{"n_layer": 8, "d_model": 640, "n_head": 5, "n_kv_head": 1, "head_dim": 128, "d_mlp": 1728, "vocab_size": 16384, "activation": "swiglu", "norm": "rmsnorm", "norm_place": "pre", "norm_eps": 1e-05, "positions": "rope", "rope_base": 10000.0, "rope_fraction": 1.0, "qk_norm": false, "attn_scale": 0.0884, "bias": "none", "tie_embeddings": false, "parallel_block": false, "init": "normal", "init_std_qkv": 0.0141, "init_std_o": 0.00353, "init_std_up": 0.0141, "init_std_down": 0.00215, "optimizer": "soap_variant", "lr": 0.00149, "lr_mult_qkv": 0.5, "lr_mult_o": 1.03, "lr_mult_up": 0.96, "beta1": 0.95, "beta2": 0.95, "lr_head": 0.00571, "grad_clip": 1.0, "warmup_steps": 200, "schedule": "wsd", "decay_fraction": 0.64, "decay_shape": "linear", "final_lr_fraction": 0.0, "batch_tokens": 131072, "seq_len": 1024, "doc_mask": false, "train_tokens": 613300000, "steps": 4680, "dataset": "wikipedia_en"}
Each number is 128 + 24 x the weight over its row's rms, rounded and kept within 0 to 255. Layers, rows and columns count from 0. Numbers have three digits each. The size before them is the row's rms in percent of the matrix's.

# layer 4 MLP up, 1728x640, rms 0.0545, rows 1683-1699, columns 0-127
097:141092097118098115108142159119167088116117132164123094092116140105146132094129195124133127090136120127082126133139109132137170086097127110170184126142132140126092106140127123124100133154113115122118118132122158158109098127104126107113138119152152123125107137136169155172091141157141181095131107123158133116137139134110077122110141088078156128135114097144149147118148141140165164128139
090:160139100107122092111104125121178161109090167137120138088124165113121086146126116121122112121159097098134140184125129110135129118126147105127110129156116087102117138146140094129135172104143138135125101091114139115110107111152125114148147135150122168128125144131096115157139172116180166138120121105129094156139092118198117128120159115123128136098139110102136129165140131150146109131105
102:060163086119158153147123136112112102124147130111138122149125122185138188113129157143113138160131166157135130111177119148159116148118087142158130115062093093142131170127084143142122147175160124123143163142135112148083127161142103095127130124178164118122129107101131175173134095154118139093151132150123109136157115150126136134138100108178127132159149106112119135086126067141129157124149
098:186120101171130102133131126110141124100133137118143099143157083170110124111114116152123092076125154150105111110131119118142096118100110116136130121104091133108104133142155143149125128120112113128136136131108097101127082111185124113111082114106149119120157178133109140075161078093158158155130146107084142110123083162132154130110130123116113188116122098114145145139123104193148114099145
104:095173104128148133109106118136065103162117147168134127149091134106120106118132118123120107123126092107119097107103138122147167143119140132154111129156121148128112152146105117091164143108118135111117091110117153129112159118134070078144107138141135093161093095105134140148118175162136116155141105125110138136092092097105167164147136084134131111157086179154086102149152108098150128138159
103:140127115151142139120146147124119130151109085093175107127170123115113112138170091140167181120089121090139115114151144169157075130136162126119137165163106099112141140113152123148101134113092124159158147142129164086111158156125143096103132118117063144116125158107123091089104100125112158117119149092172123137121131142158119133134170150118107086110127142123085088109121120168163150115150
091:124169119123135096113125112060149168124125135091114092110142126079128110087136103126103128151112152105153093131125103110135108153138162134172173147104117141157133095116124102127111124155086109123152145113163152138125123106127154091160127091105138170146153117128108136153107136128104162120100111130156155126170124088163112169140169141148138103127115094188118138115138121074099123101122
107:107142097111136097108129168132125144097104162156137119069127122106134169112171120180125150149162146164078125146187083130120163147151131140133149109104143126128163114157122122064103098098158059138120091151129095121149119113095107128133125105087147107131101109116143076122176173138124110131150185104111106106124115063111087145082122147133086107132113083121100102100100133160146112106159
098:123144119171116115136143155091118149144113148102152098091101137123125115171123097090120094111130101118141150126125114127112106112175146124139095098181120179139141106110114139138140110144121136110149135129138149157122152134138093160114135150135156154121101092167117139148099103124099085127154156108105126124118141112155199130128158153125140128143132125177138145143124114121125106099174
098:165158166176136110114133083141143127100113148110111134111110128149122092086137130116117148142129130133150111134134101134122140105171130121139165139152098109106143124080125114124092132151080135155122138113084138124140132105128097137135121097125159132124126139114118089141167134099106096149122129138149170100122166164116195152130134106160097134109124092081126161182140126157158074134117
101:096085096106115096133168146111121124152129161124096108181130096139153122125108158138172120114136161148103143136118112107174117110160132141109094128111142122143161089147110136101117104115104151103176124131136134161100142185123147157128101118137088120137140125117157154148153071097127106135099134138113120120110143098093144118110150182144148107143130108145140108099109139115142101149136
107:089098119113126077162120116135094134142153111109145172122145116105088154158144125133143124109150097161130150160129120164085144179112151134117117108114134145149119115138120120134101146128122112148152162086136110131183139155104129099169109111112157136164111129132118128086127148162147122096167151163102137148112149117109148123119109119101106141130103125119120082132127154122167132154065
105:140150114116122123131119156145097166149114119141068125132133101134107084122114133101126107157152129103129110157109149119110154082146132150107108093146150108147119095128118164092120125111146182096130123115086118155144131098086104111178122130122139128188186097123131127142125112088123130134133145164122109143139100127143107142132106134175116141171159148129124097152100111108094123130116
085:107151109163190156150089122140128106119178179133120106157153106121117152127121124138115120129130141139155159141111145103127159114110136092128149128152120105155156109159129111151140124123135109148131154105139115101068116109146161154165134100102139094156120144096134161146120094107164138143174127147138072148186139165129121107112092136152158124115134123100150123162126125146108124154169
093:168149145154132130129140118109119067118117140119126112107131134129139162130127101113102107112102104115134191139133157153106091135152127161157128130116110128147118146137139148105117124131092112129158157097120162128163087107116109145110122107093158166118133142129134137140121128127136143182138140175127158183122159065123047113114155087153110130097122126157145150104181131090124191097130
102:115139130113140137115122159138131131151140114093159154097128145164080082149133116109138145108142105146100137126153116176106141140135124101092110151130163129159147108104138113100124124133115152129141116108156122126140110114129124139117082147144133161103123114089116092114122134126181105160130087103151125142130169130105103117122100118115115127142130150111143082111151119151151146097131
104:124144154136151143101095099108088108107116096112110143145142126133138091101108129146110117137099156123136110112126135130123153128130136153099155086111119079107088166146139085125154162140133126158101080116127108148130071123131107169151150153171151125093133145130156142153122118140140147140140150176151151113181159120143203134175131131137113110129112106135129110103136116179150131136057
# layer 4 MLP down (transposed), 1728x640, rms 0.0553, rows 1683-1699, columns 0-127
098:102129092178154124146104146117162124137136114114127119137090138077166116097114126156104155119163125148120107130165155110131119094122164145118108093109141142117115151107110098054138134141126136154150121165125158151079125158114123147129129136106108085095120132112131132126147106151116156084125139117162140169141152137111135102148100146152109135171127112154134161113088126127099131158143
094:106132149134149143113121131161099117137134146111183122144151150113096166134136139121091111131140103116101117131154146101116145131141116091104128139097166125112145143169118116112121073099111053146132124135149092112137136108106105102134123122135153087115107140101133143144134099190153088143129143140116140110157092095167112143144088117100142079139146169115142144112153142125121147192129
101:097162104135148142111124143142129098136099154122138118172130108153162130149134138079134133134127128161117177105103144105147110165116139144128098088085133141099089066143117148169138133042139163134173122113089145136092129070115126097115161138099160101151133139079087158139120166111127083119101122161136164096070103142143109122117087129123135116130172080083104154129130107121176168120107
100:150089134115170130128173129121121115145089157095112133111099096111138141092136107091142097143162144153111100107129141123127107122094108140116128120140114121137098137116096183166130113110145102125132171123132132139124124148121154112149123115129120154112155167133120133144171103113122106144117147073115142101122115139095147110142118142161094122146145132142136153136115176148137117141132
102:116123094100130162112125153133153079112120161155110084130098134116154144105111103133085130113142113122095126107145122110143065110095145126112140179102104127143116113120118166140161124143120153085127133092106154169083169144142132127063125176148103127113136115123113123144152165100139130120125091152132151129130074132169140132107117126111127108153133104082136143097139090123165141101144
102:173121137136170117176134114154106093161159103134165114105163173142146089150155087129077116161136106124155148109108126127145080115139144122130112093130123114116142095110161097117137151141097106126133123132137159103101133112129139166134165137141163131149144159097110091146118168118110115157140130107121134142122124143153092132111141139130120124144110128180153106166147125094139152150127
094:104109083126167153154142132122161142106141103180134178165114142087120129121140129088137084149131121120153113131109103162132125102116108159091134150145146143121135073150126135090118109125110146163140126184124143163150133108118151131145164124112131106138128137172122193129132168126110080171108137126134130165122164111143100117162134180164091104105136124155127150152108103107136138138128
103:119091116133108081151103119142178136118140103123160138130128144114095141099113122152122093149107096157134134117113134121091124095111152160146134153140185134141097122121132109098086112095118128125133118129140105139124148123137157170116079161129097111131103128100145132122126127124164156134135122109123137101132101104120142118100095145162159169121116129100091125093131105162157113111161
099:119123127133101126122111172136129134161124083153107141175118164116152175077056126116131161126114133136121096106126158127150127125130073142088103110143086127127117119081118135133139135108123083096100070151103157145132163154139107137113160125119145135100174160118109138163128117158164125156174100124098123102115132112085125121143112117140131106108162105101129158131145163129111147134090
101:137144125111154152167123105138124108125126121164122131135137112180136104141103103139150146135110139142180125140144119108120209121134112156104126102091135155139127080138134114115188081137110124080152167137131101117126097111136144130147129164150169118128103135114121131124182103112120135116145138146114107104085135145119115127125143104144135108131151123087104110180173086111134121111163
103:130142125112103102180118116116128132141121110164098145141122100141135128156165135129097141120143119137109120168157100135070123132142104144140122095123136139123088112161145124164137113119129137101098104127098135133114159154148104119116153108162089182179130097086127122158064144103110147124140206133140116131129126136108145091149106161129115159182130128171183139158129115125081149154125
103:107148133121145102116144124098125113180104099152151121153129129189136129115121144093108145136150126095140146139121171104096129114102145133130107108138122104156137123155146151173152137148094149111153189086099121126150144151139121133152121144102160096131175117135128103130110137141118112118169091168095146157070080181125117169119115175165107129093108118166121132129111148128101124148129
105:103078141141137098131150188112144143136147148105117114158141108140141103141159079149159128129125114139134103148136124138111141173102113142113077133136110117137168138113097126109136139107151162168158109155124134137172120119126127107134119138136084129162140143107092135165143129142123128126103137164081138160109132117135077085113152151121143081132075111160118137176162133137104126083161
087:127143114147127137162114133114161125101139105110098138136171102047135175142089141114130123121088151133112201126107130091106160136153130128107133167098114164128135111116158150150140110140139114120135169127127130147149111090151155117175106164104145123150122108102092151149099159117156119135177105128103128155141119127127084123129121154107104146109154154126141139148140105128149115123091
096:133080107124165150124122128144158122122156062117115130114151090137132137133121116137111097138133124104146124106105099124113146126121111141146097172190153174117140137131180084153088092129143098151139150145122173131124166098126148146180126128057096122183113110139095117138111154151139139110149127111155084141147131166116110109117167161167168106144111120134100157136143153119147150121131
100:132134127121090102129133134143126127097144137143153129136114129089118161145069108099109131122089121176132110143148105115120132113134128125100114140103137116121174178124134098144112130119086140165163117105133125119101170157072140157128139108133103063155143113153114119123078064088144152086113153122099080116112100138139149163095126139180143122140170074150170144105148149143146145113166
101:116135149132143112126083115142147141159101146175168150144110148187121091107113139089127094134129115067109151144128131096126130062113124088105148161117126136129141124124161134146126138140136114121104109130147132114137096123121129150138160117155116093146126129143101162122144152099116098155118151106117114122092115136123109139146088117145126120137161179149117103097169109121140065107160
# layer 4 MLP gate, 1728x640, rms 0.054, rows 1684-1700, columns 0-127
089:143164135128130129095101123107080132122092144167174119098112145152055176150133133164140120148132120113141139095123161113170139161133110103073122137097128150119094164126097097125101108137125120157090136117141121143116134107132143134106156176113116125106102126106155122148131152148147088140121130154144165150116092129131111083107061125134132134192136150132122102079154135158100130115047
105:083130129131120114140129100147136176137083120098147117124075153151127084162104121145118109118124127138163166110134167115105114124144146129146122118142124159111145131093154160141127132160106148089131152141116147128113116140147139149142128102149140130104132152126154148189130123155140141131140192159107141136141110110080105117135129147101150154094118158098123109185117149161128163109100
100:078118126133151133180153113133122116115135196120149125161163120103097147148153127130151126155146157143142120190112171147104112140120134136103167113166172140132126081161156090091138117161186120102097119103114093176122149124103131123129099122140102150112100165104116072128126133161158140150138156148104129133188105090138125153089118129114122114133162087140124104133106152107095082113129
100:116112112123118124131100147096148134128141118133088154151136119086154122142124127171099128101105092146128102154172136100105145106119104118126120128142121132156127133122115148105143143093092132149158112073128121137103141180136133121089125135165097140140122106134132152144124159127110134134132148148111097134171124111110121105131140101097141102077141134136130124142100117167130149127087
100:160159152065152143112114115104127125136155158120112123111159158136140109107103097121092149164117122114114136138169159107137174117142130134123114104141121177126103108132167088141133109118101100135148129104155147158151125088140127166179145123151100111138137159116129113149141162131148137125129140160164148160094120125146159147142116151108108156147139142157166117149142154121157089144154
088:155143135156109110124159164141155118121104115156091145132136122122120083085169103124141088138111091115159132134181116163145100137142112141139110159142110147129150159101141158125170109130127154112176122130168109146139131089167116118102097137107087104111120156170139106146110134127098115135106172149127109126129112101129099122140155135168116165142138123161139190106149120137119126115148
104:107120192140068116106162116149124168091160130117142111121086089151111112134131108082119129092142118138141117134091122137081124110160167117112128120097143104130169085121143164128132144131135141171115132134126136084159141110122147128104134171131110139123133134172101137118137166136157100116101139146189105116146098165131123143146122115120136119084125135143105176138061099144116149133073
096:165091157114136123148101125112107161152122153120115138152119170121138128107132077133140135108126144175143138139129151110167091134091098147177155159126142145102123110115148119157119132082109117153129101115123151130124074122141138140121166147143157145130099100150177134130120134066137130141118165118157118116150151147146093153107098156112117061090173163097153126110135157148127097144152
099:107138123132091077140089100117103127090127145081151141149115156131089121112120171131085099109124141134113148144158119134180171125133166128164119140091152151131121111085145133122137121104141131143146138118108104155183129121167147101130126109119131161141106143153118106136128172142122126118148086159129132144124141125108132080135105165132168151103154150092183130142147114165133153164099
100:127151132105138172129085147136112107120132159135138089156160140136115062165110110122135118095158112114136111089172130123102145143114085147087137138105127104112172168126146118137123119141104136170142117112147135154147135129143132112121116150140103126116115144152133148112100136124111170123150100107138166117133130123140132125152121111114106135165125146113137149083142123100081100084109
100:090092115126144117140147127128115099123068111066120141128097139117079151115160113140138128105115110140160096099142118110096118133096109135095110149174147098127111113077193109101102127122148183125148138123144126139139079088147151145088128148112149147156108109113111145119085079150122106114138154125129156160171144117113123132109094084132147124096109118129132113096097114148127148100104
103:146129144121160120097145148156113088138118158114139148124107117159161164069082131114102134128053096183135088155106167141102135159107103129113130121115139126151124169153157116097118119146140157096084128156116113138073139111112136098099145138139146143072131127124158111115158135130096139140117120114153110140118095080112146130116108151090107154165093131153132170149135142140103125140112
079:141115108149127097156149138173160151173170095161077209134117150091142080161126162138151130118125139168117116151156129110134121129121143139088127143127157088121085170164138139120113119152199109131118106117114156137143085104132134094094146131091135171129098147142138148139128159156066114105159147167111130120122113084145132112080113144128081145134120115157075108115120121153116109142139
095:165128139157141166144119132127133118127119156124113095163083130107150101169137151114107119109155119147155155157120085141111127155154100121134110131154116120106067086146092106129106109120158171122105135131153136207128092099081129105123124133159116173167114105136127172161113134135100143151158113109132144118116122157169080121137102112091147160139156169156145123106110121142111086114150
102:104160139156077132129170117116105119128147129141141102154183114103151140101129125170107168105116125164102078122154163164089129135131111150110142125110130104124116120084105126160106118126087069209158128134081139158135131123127144131112113113148119122112123119139115146129116122145127107134155136135127119138171118147091123105118094122132119163152095122123121120093089143124149143119126
108:137122148102143103143106157181081138105123135168129144139124153130096132149105139120130099132140122063130159158095126111160127089097100145117143092141094129141108085114120144160141124154151125148114150131109101150147178128168109082102170162113159122102077144172134199140129109137117136185115106126157102097084068129125120132132101165159119117106120142131105109117110105098121103109143
099:116104116132131130165150136100148133142130164143110102128139146106154130172124163121118128097142158145125153162119138140119091109180092121141149088115140093138125155142145106144146130164114145129183128109132097142147194146102130139156130170080116140184147132128144142155160127118101155119135122107146057134086175096126138140132140084122131118096127083124144121112145168120117104173120